Each number is 128 + 32 x the weight over its row's rms, rounded and kept within 0 to 255. Layers, rows and columns count from 0. Numbers have three digits each. The size before them is the row's rms in percent of the matrix's.

# layer 7 attention output, 256x256, rms 0.228, rows 50-104, columns 0-255
101:157113081077086168086128131127092134137081115157173129163137087130076165087178171138054198233101141131103135160105091132094103136134112115146096095142189112125079115125107098135090102092136160171124195130108110095103119167176121062122166140167148122182114107120127085129122112158140112130053159081120177130115179137145170152159130104159106159132142134156123101158084127124159113146151142089108200116145159146113168164114127186137087132169158130131102180098114092149141139130118048166141198163122104129119165127138091204080077157085135173098168096068143116160130089154106126076130110096162117130112155107120113143181126064142132180180065113153140064110164096119177165134165140165121179122122084162097124077180118113106164124115173129132150086175155142156125096116117122
101:082109103080132101125093140068119136162150102121044090102133155170173130115125125079109111131172143118147159136121086146085136103131122077040139181142091123110148137157134192147161139089122101113187114096165159136132114113094139141158135117112064157134162140170157128111090059154113106124113089140134131174102119117183154119147088138108077123107092131062097117105188151112147132097144082171142114139080102085124091126132142118131084101141159142158134144133123144161063179176086144128134149115146118158196072131056131235087098224139143135126058088150072175109122100076183145119090144152110124135162174163124120155166129123114105122152110168145144115121116092111104147116124173099121054100164121117093093096091169074160107128091148124096069143063127091113076158172106148
092:165073121178091090133137154174174155171132102142123096110103181132121079089177077089156137167159125120127116094158115125123173124137160081127086106176108193126123126155139124144182171134087091112105126091102128163098079088153167189093153152109105093212137135122098124165201146114107099110104151139139105053140114117144101156122169099150083121113160125183128115118109084148220120161125164074154106118125180146127151128165130075095132082146160034094164080118110114168093184152133088101111186113134183117107143116145172148124156118164149181147072180104160117138048143087152136121123112145064033134056135099094081138122115101150118136126168128118156122075057120137135100116105169086121166153122136127142152169133112150151132113147126092176117111123143142151159179109141161
089:111176145119124155134085143105131129144091192154166144106139109129109075143130120111126109140133133108098128115135150141143160116158150098093141145117113174078176147197161179117149154140163105134150112107145147148108129105125128118141115079038140121145179082134139088095118146125141147115138132093095110192171101129117121100145089112121080181149102172153104123133212088118141055137155164127119113133146118098106110144154075168055148071078140085107119172087129116141090133156135173187101086142130180101111071107174135151095138198088113147119147053102117183088185147216134070040181091118087060137043145093086140127142175155131138077135142156120085136143190145069149174099191127141080084117134098125107168131113113092101161094148111143146113106133188150108112119117100107
103:060161108116156143126067148092129149142087111121129111074114131152146154156065173107056121087166116068146167091150110108144158135119150138078117113139190082113100151155169162149090125153130092110126137134140113096150087155174094127104081181151144130168122130082160161135221148130138126119182082075123096046120123095153145145106206138162128171121074139087124137135185102106138109090080174160118098111123177062144102091151178114127183134180138153135126164147120118138085146115148127165163169154115142098128187162122153057133196158105151125145128106185111108207145189135137145113082127152138194104117097170122175154128154139087177096117184099113160161066116163156162141113144133175113139160107109102156215090161107131108143111091105138106112156124103110147092111075139147
096:175135127151059125086107116139170118119100124105116080178138109171104080102116068147131186173148107100158151146106118138113157101139153115113069144121128123222098097171169088118200137137083063138134166114081125177123130136119162159147147168129148124099143138118165140086118118141126140149121094045110120114103087102189125135125148140171054143191083094121139168186156093119112219163141137118102078106168129177138171121150124158127124096120127100123181171149168122152094134186148123057105155167072083140164075093135143126092155177149128081125089147142093100142108077114113132127142162179147150132114129107095154138068142116054128147174155127146114113088138101085077158119169165131070129172174120160097113127138081036116125141090187110110136091091129134103160135066139143
101:148150123155131161134147160096139153134124153089185130107176106110095144088148191100146137142071116116141145143143150142139135119145124097122114177153091139110116127098105127070133164141108103146126170057075085123181152083102163126142121099152079147154113134179135061183144132114160137093067150120145163123099060210066140141157204092097157141111132063110154153069094157161162090107173105070084147111161122070164087106118127191134098136134167119144114164164127127121070085151103162108078126156091046145123128107145115103113068133177064177154095126047158135078071152138089113101105135147112101105098111130105140149096180125140147152095162109128049132080075150107130133128159115159096148087065121102146174125113165178123126113161182138157068090093110135144125104176134125
107:143165153100123195159106156189102156122135122101115141138128098137192128131134174130122116201138154142078112156136127132120118139121163145145153126103141113069140166077160088121093130142202175104172135141122123101148124092111133172112140101161205093074142138078092120159129158150149161146138204140124124122104126153157183140192124148110098086167121148111084065144133134111103146146126078155171203158108142143042148129155101158120227136134095128123110112127142086099113123103115126139192180120169095122064093115154111168136139135073213154093096078108171088140129146191177101167082162198089147160150130151071071078066116116165140133114149130092193123171167192129071150133113091121139138157163133122138166123124099141093083084072128133137151154127105122137135109138171111
104:155132107086109124127147167191156136102169142105057152145126094134158115091133121185065126194138188198112119151133143148120102113166108165173124077150177080118100102120113121142128165075126102127087122135141110126135117156165130107140083155136176202066094080153134092095127162120116126107162118103018112172136178137082123124164068084070134073159137136104135117116156102165114143112098119181147143159156171121172149137130168116074153123129127145122078162137069123152142091147202107130081149105137100082113127084066130182157116131172143057162163170161108120163110112138126128178118136137117072147177061118113097117092183130085145114084192164134133130094115119091142133163142182127124142119149122194125106082127111103136113128194131132124112152103120177156088032146094130
097:113100149155137100101079146142147121129169100135070186120160113094163094104086101145107124132129148055175124096159130157130066106174163159157126102142094079105138104059154117133144158122076130107117169143144151096149134120134120117102142144079179103135123143135148125151153160107111124088102105155064125103150134065145104139236090171123162063094129121138117130125157152130127128126116088139126157133121130113161141139174170013128144161133082134117170099145127042169175095060130149132105104147182139145157066176139119058165125073152186072083119173119124126174145143057121083164144153119128145134098078152143105145122095136091104168073106160121115110097129196152107155070149088136106120143162128047145124153173145126135130165140153156154113218079084117111108116171114112
103:085108172174191127191111137120081120148154120155105135117155093136149122152125162135161174129064163243133179124136111137160198152145117181138160098137157145188148140131116118137157093076151100137088103121142103185208114137168121088160091154096124162059129136135113140100109173078163108118175112135164130194123098165151168154082155087099091134136162154128138116166070204146178139133134072141203108137064127139163139112171098137128126089121093184152100097077122132150073156148157126129129148165196098142074116101146145132191196115120115093108141104209114117092116104095141124115115139146085169087175143140150097112150080104145152094138100136128150125097074113123179130167117169105154173135083127061100140161114137141135117112155147097080118124109152166074135127086152127
095:174204164183094155098120148133112131106117109078145162155100116114054097114114090078172118138144081112110094091141150109149113138092234091049126111143194118158148142134064158105083149129133120130122133138097146174110169136122141102083136111166164122134126121164152151118161179117096175159089081175064092141125147066175133052080138145116133180130113057168083152143126091145162126171102124117121101142102164157085159171116158115141126147140144113151136100126114081127139140160112124071140136142194165124128113163103150170212111099145133114064095123158102116148127187148137159065135081158069090159149132147115097194164118109118102145104171132100100144126107113166112132103096138099129135100098155143138148076072200129165148086149189127076111135123121079173154183149170117
097:131095129133127141160121184201162130078136164149133074099124114087160036058190160173093167183081147151094165122061139154189120122199084121149150138111107118208148134099066138067136090110088111165122097145102081126049110139124138125143113193095152131078099107102123129112115077187070113128092124135083074120106143118154113071163107078191097169077123087144090108161085115126155102164121143130160134171100182139110105125144176138091152138108125125168094163152128095136085109172158091142098145131167130122133101080119148118175075140147116140080210114082145159118081156128153146123102144125125127174186140097149114145121111129144134094158111098171154131139109122087148143132130113100132162143127146109161165069141125139141113093135127128194113144126113174088118068203165107
097:163128130152170129134172149126126119155136168126137130153149127101152113125126118118080124106117141190120146122163123134130145093119155104155142137107055124122182142122176124062137110170110118089149081115108105093095109138118128121143108108089151066146184119147143120142139121084089172124138134143136146053176093070133044137128123104150101104079133165076098121158082133201124084245177077095153082094090147149115071090133218081130110083130135141124063131136089136170082160203118119114124090117115158128114093103172082117089150100164083118071138105094059150100145124138171161122091137165083121113117159134154114169150087107113111079105136114129137204095072113119122152170133115143121176144134145151121098180161105188177133093110164127085169157177112121123146139148118026
095:182099101167081127125138091116111162067155081086126129167115145151087115156125119138132142169107075102139072057164129116095107100150130091175123149148159119130142126096095065136091158149138136106149178127123125145141102162102083134120146132146134163124188091174148159027115125180117085153104108147151126129092133140132112113065128182123161084177105126091155049140132180140187069078143154059125142192062133134155121070114196146147152083148061154154127156127035159157082150068123141131110167156158140117160126117163163181167134127163113139135110129122120146094063123152139151114152177197149168141103144155149170129151149110145169129146123091131084099089138115146101163162125132113133104192115120113081147145139128163069092126128153120162067153113142093157094172157047134
096:141138124150137178146225158107152097116123154184110122174100108159113190159087146156108134182145155181127118134162159159123160139136130121137107145123134145134083120096092151099128107165132110153118127137133191127177129155101086094141125113109122087079157087166171103136122161153179122174097120151083148077109156099120208147068181125141144178109120122166115165141080122166135157105122084078134109073146174152165110072109077130102100162087154118109119084063118157120129101086119116147108168085114144151105152156166089101107125105118130150133146159205054096150182129073109215116112130121088133158132102129063111100095136139132131098086149131116083187153074106120133146048106145083092130109139147138137113057123155154202178204140146059064147150135126154180095159134124148
099:058109122100138139198133140103077095141160171128136132123100102160122117140126152155124134163085169203127173162180113165173136111137115177079114086123156182153084108111111085123109125116108148136078156148148158215109090138139159126140118162105134107117153117110175084159114150158124081161196139190161123114089150164170156136140134069094158063168151100151133102099109138102121138095081139166073062119155094110175096209106158180122130131072101104067116101125164147128146122133229088140115162161079097116074134098181150129071065123147110150109108130173109157121103113166099142082148130103159136136128189123176125130152116214131140129185072105064127149099146120124134143153106134135139176141114062191147154101106111161160106124074135136154116113128108117094088118106076149
098:128140099158141064142056127069106130121154110137110112038120154126110131157086126093115199065187139130121139181100130147143118161149145158133113113086125095095183151097172153168182100109077126154145129075167162110096129170100137105116139100098076099114120117036152151116156109144156109105089202108163105061125129157134165157102102118089102164122126126098126150102135129132078130173139112147066114111119167127109124146131189091049111130172126137160189151077178107172136163113116127167165177131195122117109133100185120159120125172094133125121147142118095150112153124169128189105115139104164130114096182145171157111113145145138108133121099184174140144180091136108170111106128110128145178155074212085107111120079115182127211076159093174089076100127123150170167122129169130
098:185173102101130144193158104142130113144170089124144126170098175058126120133153145065172115163119127140125152147151152116078130148173117159060126153057186149145108160112104134113117077136188186092125121157129127114190152136109094158102147126078126113165166143143101160032104136118109128113188120124175111095097201148065136111124111126133172147160116156112164156149114085075146162114139219100131091128081150114128117078076091100069139139088172139173188130105155151158117156112130179142140078133123160138121056109111088173155131104153102203099144093110107107142160164131122044086163131144028155131141081130145121098095113107182137103092112130143107136099127144114113104141206116164124085091115155156107154135169129119113079085164132152142114132127154129102137152082176133
099:159184102168144156128154140124089164166158138127071125184155091106092127145179116145160097205119164059172136091188136130174074130115153130122085161118191132119129145110123069100161103149101160057083190167035095107127118117129153126146110126086135134195147119123112172147138088128141126121134151148127198142162118093099068141077090091168135121125076152152163142136119094109137140111108152108147098117132143130168083131126107127145148214185131184115109167107059081191116118129113176094156143137101112132108189128097114177092119116141094142091158092113164135122073126142118128093132188135104160100115135113092093138075167149102109127121131072076098122151137122116141122149147175157129127060155135080164088157179128142159143117143135213156096060159124144154048137157099092
091:148130108158135147138187100163097106143096127128182175133131174148153110119139077108152122142153176138128137153074138126157098129147120076134153071083135176113082135173154137121108137124118157118091142073177202145143072153120092104136106080130122104154168128147159166166120134147115136128142118181168161132136146106170201087086165148107124157148074165136111082130149227108114109160133086098132132155091199087108079134133175160153049114097079144081127133093101078058163103183149101105072137098161083114183122089113128075178206165120127176134209132152163137159156111126136073148127082134125108107181140093099187133230160157108107192137108082086126107107166104152114120133143111099148120156122127088142110113146127111147098154118155162122111097147163138143099114116059114
102:127140124124086111126054119173166069160100115010137120149089116161100119150082118175118095126098084085166100150133158075078156098123125091116120121167189057124139183096100083121107096170109135101078127155073178163162058101117132126111122125149146124123144149195141110131189185124134148104173168134136133159142152136140100095104130155110109095098116129127132140153133134119181168102119137115121132120115164140109166086103115113203170116109101083143178149115234126113100125119165119071135115173083114142069095133182190183185151143047192115145158113093128067130150082191119108164142159133140154128140193129118153093158150103089174165139130146166141141133131146130112120147104148153135077122175142101127086137118111151107153071141133142123082102087161141099100079171116170
094:114095174197075168161098136122077172084160102138151104131140105125119076157121116075179073131136074083190113124150105130103103104086100183087152176124081050143122100182104094128123147095139176106119138135138078139149117168116144069122132134064155128147113070093156123146125138117061132129116126163136191144100108157124166119093141114085115058130148145114108118145155149108121118073186126110194051209133157177105140089139129129146139085111131132094072134104149098082107128125106146087119082126138153177071129136093144136084157231074112149176126143129133133125131160053098101118143125114157195124128112148130116096129181103082108098115098142109143138170158090166082104142128165164106127093135131114145108167159131160103146195160076114105110103143124075143044130096161107
096:138136107062144130174091125124084133115171116106080117154158122117116114150152131130098142102133128082092112113171140121112126116154078159145130154105151135106117140134197186084067179084132163160071142107105158094165216137117138200111148127065165123178126162094095167154140111125112119124143107112135132145084090115114060179139164131093159121127111130123083098127129149141066109074181091109167114096090109107130091118114149116171147198163057168102105091143084076127117144131091089120158132170122154066122095156060139149113152063122131163081150073118146120177133144103189160077128134146157163063094168128163123169083132122148180093167133109117089115088124135164137170110171145142144171111172151109087084206103140108165054182155120139119204136098109171107145123078158130
102:163135151160157112104158056141110112150125113176109108137125146077137143114103116114174144118150107101145138106127097128166135146133135178149096155149155143178123189135122100182196145115056115082124079105095204088132112172104103087074138136166113092144076169078168105226162136092128122169159138146141172130113145120138105141092154141112140095152168107161104146107119099136109125145117157102069182113116098147149143161120115064174139205137053088139148111126153160120079122123090169060132144089101074148157128070107172131108163099134077164137150178143182189161199092115117129088153132117071110100127117148102109084131072091194114125162150111106100161140083115149170138131176132125099136196128132150202185131177171133080173117155117165132112153138097109078169147096127114
098:125122145067154113154126165176159086140081097120114157127170153151166135100106145163133099128136153133112127100053144132169130064132170172175099133073213133064112126135104169083148168131176121119140095148151132127105100112120145093128118159101142109157057180141056107114117109161109167123103142092178181159106121136104070128097099124123138107122155138127131122140182160144156119130062081155095163122167103089092128183127087155106095145092160165193156201147127117124157154131144176086168124154114192173145115163144133102141188168167116073147094169149176180199125156130132110127144109108150118147092108091144134122164064110150160116142145084176178079078078086063118137122157111121148124117096101055158131066126123133130097109147134159197139093157115116130101143159036094
102:119128174169106124141177163133121139132203157128115108157149075115099092095096149150093157133119091217105185128118087087146128180180077118090094114131114153188097173141087097122174139074138148117100143080125116152141099149139137130084165171091148139160197117154168091098094169126114156097102130191120130098163126162167122138123124125150174135105124133128118172156163132085131094114106158157101116165169176157161132074209111065116100116165148180087110131133138122141115144147115109113096111126180131169121184132139175108098066120121102130139134156141133121121089143114153139123085139108119062168221176150229070152150163110146084144087167104099153146172174059089227121104177159122073130122108101143149138110179124126125119125157081142132149128100118156099115095160074103
096:152185168144097094139150133077106114093162168075100134132132147123137093126075119146129164083151068028112103103117129095127109074161158116193167149140118083143126107150133076110113177103139131094156093124126116114142128122155137104106166112136160105146136158192161114145121175208050119109154169109075108105140154150208126124108054166075137112121112129149103150080112110157135131145138154120116120156097116110055121129127134190042125082145092102150104152098127172121164159152158127129136156129098179084099052167178124161088116137134146146133079161164147142165145122124150123092122132128083128072096100120087136126152141136101130110084000094178124128145063185133155159123133177131141175100148128141159139121151152042126119183113098124155163151124148115081109075114156114
104:164026090159175112121148151099124076178162146105164140160102147146146153169153171155113113175108158125143135107173075124081097133093068170169115146149124112184083073123080108148121131112079153175090118099124144062132125137130143173178120104156095077171100125089166166188104114110116092146135117147132087162128159142171153116145147107041104089112133124113132128177154169144084141095134125175121119155130155104146133094136117171138135105159063160098102178136177121079127190165134134255075184122178139091084085096098146161106213106163142158147104186099126110130154093114103184127138106160141082107117134160081130140121116157138146153150123136126134143171180151138129161186105151146168123155130153154163095169112126120099093124105102116149147136146169134084179162101085145
096:067105208097106119134187086153154146099100097150139190126166053119125125102089095091161066212145137114142143115133143098143075167182168119127197109135137069123072072116166037089073155109124147096078103130103133083161115106097125149145128114107125140121124099095163154134141136136135137110115138070153174071076122101113112147119126142136124083094102116136136141111127088154152167153212156156128131099148127034121076072136117093157116153138128103167104148150095116121163085127140111136077082113254108128090146078070112116123111154115189094059145109152107082112131160131124140143111151092146132112123132133126082129123159179164125130114156148121175106099122147173155079138113123139114164085103159162176122143143089134204123152133151139113145120135132185120136091156174084
098:096073130075174100088120123177138131112158162152121134141157110170134137131200157120159114180101155133153162160149085146171131152107083089093102124121106172121094102167194126135176135122085122133108135094169151089173133138096080124108119137166111138130162151118129157136163112095125084064116071107107126172134133159124071114118188148102087107187136097159138128193163108089128073191110149095088165197152154158069152114151089134137169178127096183109109187184091132142148152133164130103095156097105136126187111142134105117106129096080186098144093156149141090119152105160119199141183120129101113074112121082115137105133169142137081115053080162118075130161139104148146226097128120126093127193079159133104099107052152146098120105091166092163134075112152102179119084154151109
096:108139136104112101118155111094104120129089100132151109136153137094128232153162117171137150122069089136169118105133118146185122090130088145123064109098216112111127175077143194117075134135110153092162119110117187207141127086143127150119108131100103135153131132086097127128156046173116164128082149124150151151159133157082143142101104180118161129134155117126150150172141122110152163182185146114165139129148106102062124091122171084164195162114134128077187132125093121174166086115072169093070137157116093088139121124146126097157152143168096136106071067150098155134158158148087139152057107066144133151130126112191081140077150079052130088149126088087108112148082117099093098172144150178174148121112089103128113121158118122067122145091073149175110089094163149165097107150129160
102:157115114175153190138138101095136131081143162099121179109133178181146188146103147136109160086189083147121155147112145141181097131142121119099160121139111145122138106142159198140170079181135088117106130088182101132142139131060078132130162149134125167131141104096128128178131166101131109148137092118136141136098071091084182126101144232148089118124134173144067202146156145101088150138076123136065063148104195107166164147146111137167120102085175093153110211115126140142138118146152154110128114138126131101121149160114098158089124168143111061129142108156045159120137139122213147128090128100105086151151143109157175159132162133132092094099206155133115133115158143083127120143141146183139083149157089067155094143160120133160096206131151097121144193153159146123202082172121106
107:137137114106109099123112072110146152122129107197067154066153134109160099138162099129141203120167165092100042076155151091156110137127106140179078159124108160149149116140105163106091182133103102130122102156104124099097135134173081132122135135108137075151071198110121136177126144047134215166111101120107107161096209143193109110151123121153077108129160180095139185112110130211103117119120119172039128153150125163115125112095150130138148119130140134153148102116131108126156195144121073106097150122077122134124160122058117127101117124111088119121118164134092080098102126146127148126154111126073087188173130096111102168148134147154188064170070106087126128155170127112087110121102033165141133099154130164146081146129132143180152117107183093161110107121083121146162181078140148
096:146174119084059174044121086080127146158114163172099140159102135148147125098146102123150093126175133123111145122178081183092094140127124119132073118141155147118112108092140118119095156140150161113155143114130027113161132144099160091203102099194172135181161121119128098086163141130130131098170163096136087154078158151165102054079129137183137122073126101131148155072131139089102037163105088162150159167139134113124044172130114123118153079183156106107113117184087098150211154164121145134096138132166163113108145146153131112155116146146158120184119158069103176131209203104158165101143103129176114152132129148133126125129158128131126146096093095131078145159124160139127121106111098121097059107155084132128137134190126122111194132088171166167152106112097131121112099187149157
102:119148130102176164045100134177161159105157158118165150113154126141139183082108119143140085133125102124159101143144082122119107126108199142116138112078140085130117196176135145170118143108157137139192144086154146078142098146135122102129135118108154134130212171183083099154080132092121089085127107188175147127078120167116164167163183190118083141140126091105138149153139136108110152104123159122105137114140164107160097073126147147095121148062110159152113119177177160156108146107133151100135173064104122079063110078116172139102057198156138138069081161177130218108131104117145154172106129148123097153147139104096110097095132098095094124125156167170118179112074142094080178146126116128189079179116090112128154142151112174136126112121183135062143111174174091057155121099159122
100:095179120148072135122127089094127164074132095129124125079128079104078170182105089090067153093101102075151110131103174144131095137096174133120140114158099071061134149154133105116134130151125149111101092109160096172138165127123176102106083110100120101134124156099045178112104094192178102116135083131109126145111140113124133134164152083102142142115085092143120107082186125111131081134169139160171156147085078098081166116099138102130111130095167119101128035100095111096173070139112175093157045108092102126093175139148170166085108118123117165172087144073085108088114077130172090149135117081144153107147125155156160182087119124161098176154165141106103065125154182087166133099166138111156165131038154097164134087141111124160130118127052112155116119104135059142084108143133123
091:220124099121173135157126118097105085135073111127112125172105091156145176081132149133181079164155097142183114078107137157092157120137158171115109101101153127108169131120121127115139092113157114130164165163110153105124125110124129158149110113216136131126131103099173120161153134095133132157125102119115127199076098071125114148144102160118104080163165161136128099163168106086172212142064152144105128108175099168142107088141151082085117134126141133060075095177131079146173084158156146076078154130121138158092126157087109076128177162206133153100168118148166129099160124119117157110078150138116177162127119167150133123081152168135099092129094197066166157146137088127151120153170135137134120162162133089191100136104089126100155115083130049165060156116139100057212126119081133
106:119156166122157085104131151086128144127143098117149118077125173074166088115120066126171117124097163054145082072125177165139138133121170094127130161149149133119104153124074156102084110097105102183136114139081145106099075132143155090194089109147089124148089164126135134141093154145154124115133138100141143122126114147096096134093167157154193166078213147115162073136131143110090156197171129114101175050091144128154074096139138175179102150067101192150137152173140077096105079171110154133090098163122125110176116106102071182152095173137100134116147081041182154147121137080156072172112156162093200155172088165147128115189152099131099121187143120183137137120085159156144140105119085115147114144126089113141134174094104142109135056123114141095111115084109107141110081145130123
103:077187128126083148144158127166155159135120134199089144079135149087139127159083080086106145141112139152126109102212096139103188129099163127112112112138157127119191114135105130126142173129126131113125091090122082168111226101110114130102150153049127085126150147089124106117098178121160200159120174146126103176105111154081141082124137165089100116075075138105140115076167171083159100143178125142130155090142101108178153115087153148143144094137125156102153120115104137084114180159114125113114118082147089104146135091135184145102075074078150119122125112110120119143140218095133037151140106097190081182201142132126071134170165085160125136141148119139157084080103126166104118108141123125158131107141091152103139095137135039173143116143113101104130112218145152154087096148176160
099:139099169128128127133158110193149161191098100116137150118157119143114132116130126169151148109150136179167094099109129122113118135107131083127116099134131152171173154153108115117168170095073155091109138097102104146088197121201143107121118214110104120134122163130141145182080121119154116120060071135046101105094141151134070138078086152076136159201150114121169115147098176141092136142091162109147106095156137143071154156096087123072123127219116114064135134141081079144120090106143219092152141153116115156204138163143179074150164111097150092098130122204142053136120094144119128149135077186122119187144101169102177122131120073102117133125151096130136114127107099155126161147123123084115170153135154125125143186111182084195118117144078160128098078172096099091116114160161108
102:125181177101175200093154140110175061219123166135129073130102158096168153123131155106122141122119157186171136116145090137132147150148126135102104105068124150166110160093176091153116133119038166096107102212150174073148129140111072089130169109142185137100142167142112168128099079128155162144132160071154131088147118086099113082108129047172105128152078076062126050131114137175123126087127104080143109091119111212146142158097103098146111081123227188131182112169092124139090077115152108133111109145121080155180092119143091120119107128174096126154177128102143147149174166127134131118159166153147151152132072143081165120093140096103098155168091115149107158155137080160124137128097131116147155160107143137132130149099149100104154121163112076133122177116139083146118148123134102
099:123171092076175149174165048093049149129074122120118155163113125137139155110178083147150116189093167138133139082157127178089129136122124130160141165126124127108071123076105093174127168095101150119129117142135092113130196082195112181102103122132117132083127067114128164174133193141121145115101123105164127116048114131109160119172116105125155146132144189130149118118080113168107085203134132111100136141158098144165161173115084160095042126169103163082129057166110094089131122131146146119165162099108159168154165155144112132108120091116083094146161068122110105104033130125100074150118132137158159127110141207109107142161083118146163122160156102168143058100150129115090127126107139107102117120141112137070097144168214111103131167160112187115174127100102161143162177130142169
099:068177092148156111138130083125138087170074149146129091087155125116153085132097086089100160118106105107035152106133065126118090120102104146090096141079101074133116108127155152151134103128067143154162074146125117159151104199110115090118118131106104117152103176135143129161162125129127083149098134122072082163143147084076105132094149130130131109103113197113097060117121139155114153119120130087119078116122159178122184078102083145112165078085135139120070091120096190095195122117135081110110121133091044139107119122161119109185130094136155133167130125129096117162099143138204163099145109122181074075155036096159157151118147153205162109089105100148082173078105142072171078070151121118122106126141148132132115173135125106143138133110090145093181206147110145171138131106133073
104:075094139129086114128119158115090102134121133087112136130105110124133143103146080133174168113143057119176160170198135125157092150128154084172154112146161141094130050090179069132136144097123120177120128117167089086122109145145100128155111123165068170127101083137105116143128142179180075133103122114116142090146080169108176104097113135118097103124188138194133143118133161108065145128100117106089097110116165178118133091157081140159115159120110158115111203201136119140132082067167153148155151123100130100105200125120134091191108102132146120174130145144135070059128145119148152123096166139109119170159194181154201139169089097145140255161110129063154164144143158130205104155085129116160115184092096153137086135113132126107104111128110106094075131124098124173139069126136119
099:109144089080128135095130109105116130091099116126186125125131105131097177047114119119163145130155110170134117107083093099102095124113114081127142095117174142111173157114111099144187179124132070089135102113106157106178179157094095101134129137122127139154095087058122149051099173140085159127127057175087153107097132115141089086135142169137136165164126113109100159159099140079121107163110120117152133089145120101109120131089150090149089104183114078099171175122131136100164126176123131183094046159127059124179108108111166115135142068051073127175139160154147196095178100129096125145201185100111176091129080153089112116117181096130164142128194132146072070077123113145137061088130137101140142167149173125126109153113123127129136082129104157097148061121149165113130088082198146
091:131164134119127081158167133094067110158113110158102158086160134114119143162141103099116094079105155074123190157168092097135118156118128174120149119124133148188142115125148158174154076133187115101165100156148145084084147158078144105105192151145125127130164156121130106151087171137212117090068064120074126110154131153111117176135106153113123111129115116084127126088118136173181067130109081173121158083128159116104162161147111100131125157125140141056124066021105123107099130092120135158122088133102114102108028134112125133125107129176095079126164166092040119151034142171094160158099109141194140141137134100092176138073142147120149137164073144136102131152146130098163137150152159110104105152125168192150145125079158111109140150097183094126169123157180159115203147156115102
103:116097128139162132214123098088177138130073150153130127152068127188115098151077143147121116162082196167077110170122122137134214147110128139131115101171139148149178138124088144118177097194107115162154135111164112158132165119112165211119126122142113106158116075098084113103134117139106136112152120096131136119095104176151130066136125085123094158118174068066073118085087126119136101183157072114066156154172169199172169147107143118122182156115124095123173145061112122130118148180144074146150099135118171100142154124126147107140092116057161097157177140072123096157091148123102185071091168057165096100102180157115117170139125093111165169128112102116123093193102124102184136119101117090067100146182150141124128116127122093114138159116074106146160116105202125136100152123132119
094:136158169122051148129101175184107092118108144113125088116078115116105169096157125140133159061078038085149150124164167113119176170134166136173130146174089155154138136124226125127102091168136161123066083165138111123120151047125116094131093122076091120122147119105146128118109175097133112131133125129103149116166165116181074123110113101234141148175170114116158114098103087084126110143083131152105137111129090124139098112103141120191124115192165081156107127157117169103129160149119127090133115109096194183086147162102095157083138132107115137099114191108082108077110056114078140153118144137175181145161142082129093130105121126090137142153132150085132091097187162068146192198133175176157175108181143159133111143177110131084144127146161104137143089145119099100127086133146128
104:113155141129189115127095123146149099131149157130183100129094167127116093088180146127149083107104088158134121103079167106214160115137090160119148120124147111143101195126130165060119026104128133080135076203093067085101103122141151106075178091175116130103139112151145103117158126115072141069157132156113104087151162085103107120107126104098110209126195093152086155071109078093123117178118166137104178124098106119141108085149074101109116156157143122113113102098129143078131152069146087074203185122110138110115160138141102089120110120142110105146146162130199116122111152086153161195103113137100106164104101105112114190168177128116070131136152127207112077119105100120119102085112132151126087118118189185159155152181109119127126089124127128072168131141094131118185087133143110
096:117123145154085141093133130139118175168170099145153118171112165125121085103114146124152069167134141102122149063139100090123143163124159131190069130141143149117147119139076075140143095063160119146121117167125093070143169110177073127188122102170140100112149025140188142127140110184164143110135089136149141103083149085151128071146069117194121144135147076071123145076093149151071084108111104125133115155082131141123106144119049093097151129197169128149094075199083119046151141107131099151099120200142112146070151054102105073176088130127104128106154087124176106216110190154129144099120136170135148147106147112136105139134138123105114160137110120093181123152143139136122116116136111112115120162141159120106107114182089138113130096096084132132156108161150135205171151061169126
099:106133080077117124146109130088170150157112075111163134133117125081133183122117124073141111127121114128130161121125129122129096116103136097115118051135110144116131152069136104148151134118098123140079113089087155106147091065187098136120145072090120148102142210170055107179193088125173087140152148112121126103130174121157066196034120140091080107130106122126151093068196066141224114070099096083116116180149149098127125168172186112095165157125130107129163142169061084116057124176071102127154119128058160090124129126119116116117162130170118128131158137129060131097095133155122180201101149142126126126114149166127136117109173155100134149129073154174120126156133147130139093132113110118081124174063152153114109130138107135143157137227156118100138109128143156147096105132077112
098:087077150161136239142152157199067127124140133124099115170177046128108070138144136136126107153092093172127205145107135132164174138133150134199127128093109148169140134074151081120158147089188140107157087161148153125095088129115158119116150170137107157090116128138144148112114151109120169123104162130140158086140144101145156146139115084161167172134101144140136097152138119117146094094150110127171177058177084131114095077150120099108115108128148124094069076108112098125049155138154132147129128116114116122114098154091081115197142097100164076120130098140108137108195087099106065168099140117167148118140134171157108083107087051134115130087097068112117129125167150155157119102151149089172132135125131120107152100155147174215134166142170198099126119152069214067111149138136084
106:147148177121141096088114188139160084159130115112175133105077121143136098090131077102091129041118065078144122111096153092061083100134169095101107125121120092124141130119096090164101136104143107124167144118145083142173118090137187129087119178178090118107105053145129076078078093148077118107125085116167143082155175136175125142144182102107110128148147087090129122115110142115151067149121110054136097118153101169136115186155113106149122134104218073101200093083114157073206143104159091141129132132171130111075128104181095106141102169110069153116171138113131118172139079091093110153126171090109147138104106102162055092122160102117154150161149162175149152122177066060195135131083095172154144153127156127121089150113101161148161112100145144136094107124114160117158129144118115
100:121170069072140136154123119130162123088169066139206156108154154195101207107154120066134130088088087103145099119103109081114061064075163157146130150155128097150155165160111151115106085133107140116087096144140129078142102137101188069120102131080114121079112138149096107128135103116157202104175077110131153129125110122123093104161098125134139100124143137106092117133159156166150094151139167140077171139130069065101176159151122163116126144089133115146164052151150115148146144097119143110124097134131149115129180156048102118059163205151067166119169164141195178092128135162130066178123147119125127134084131128163094128136159128126151153135158167093103098165141073138155167108160114147141157066119191108164128148176123143115119114118155100127123186052059119075136118145097150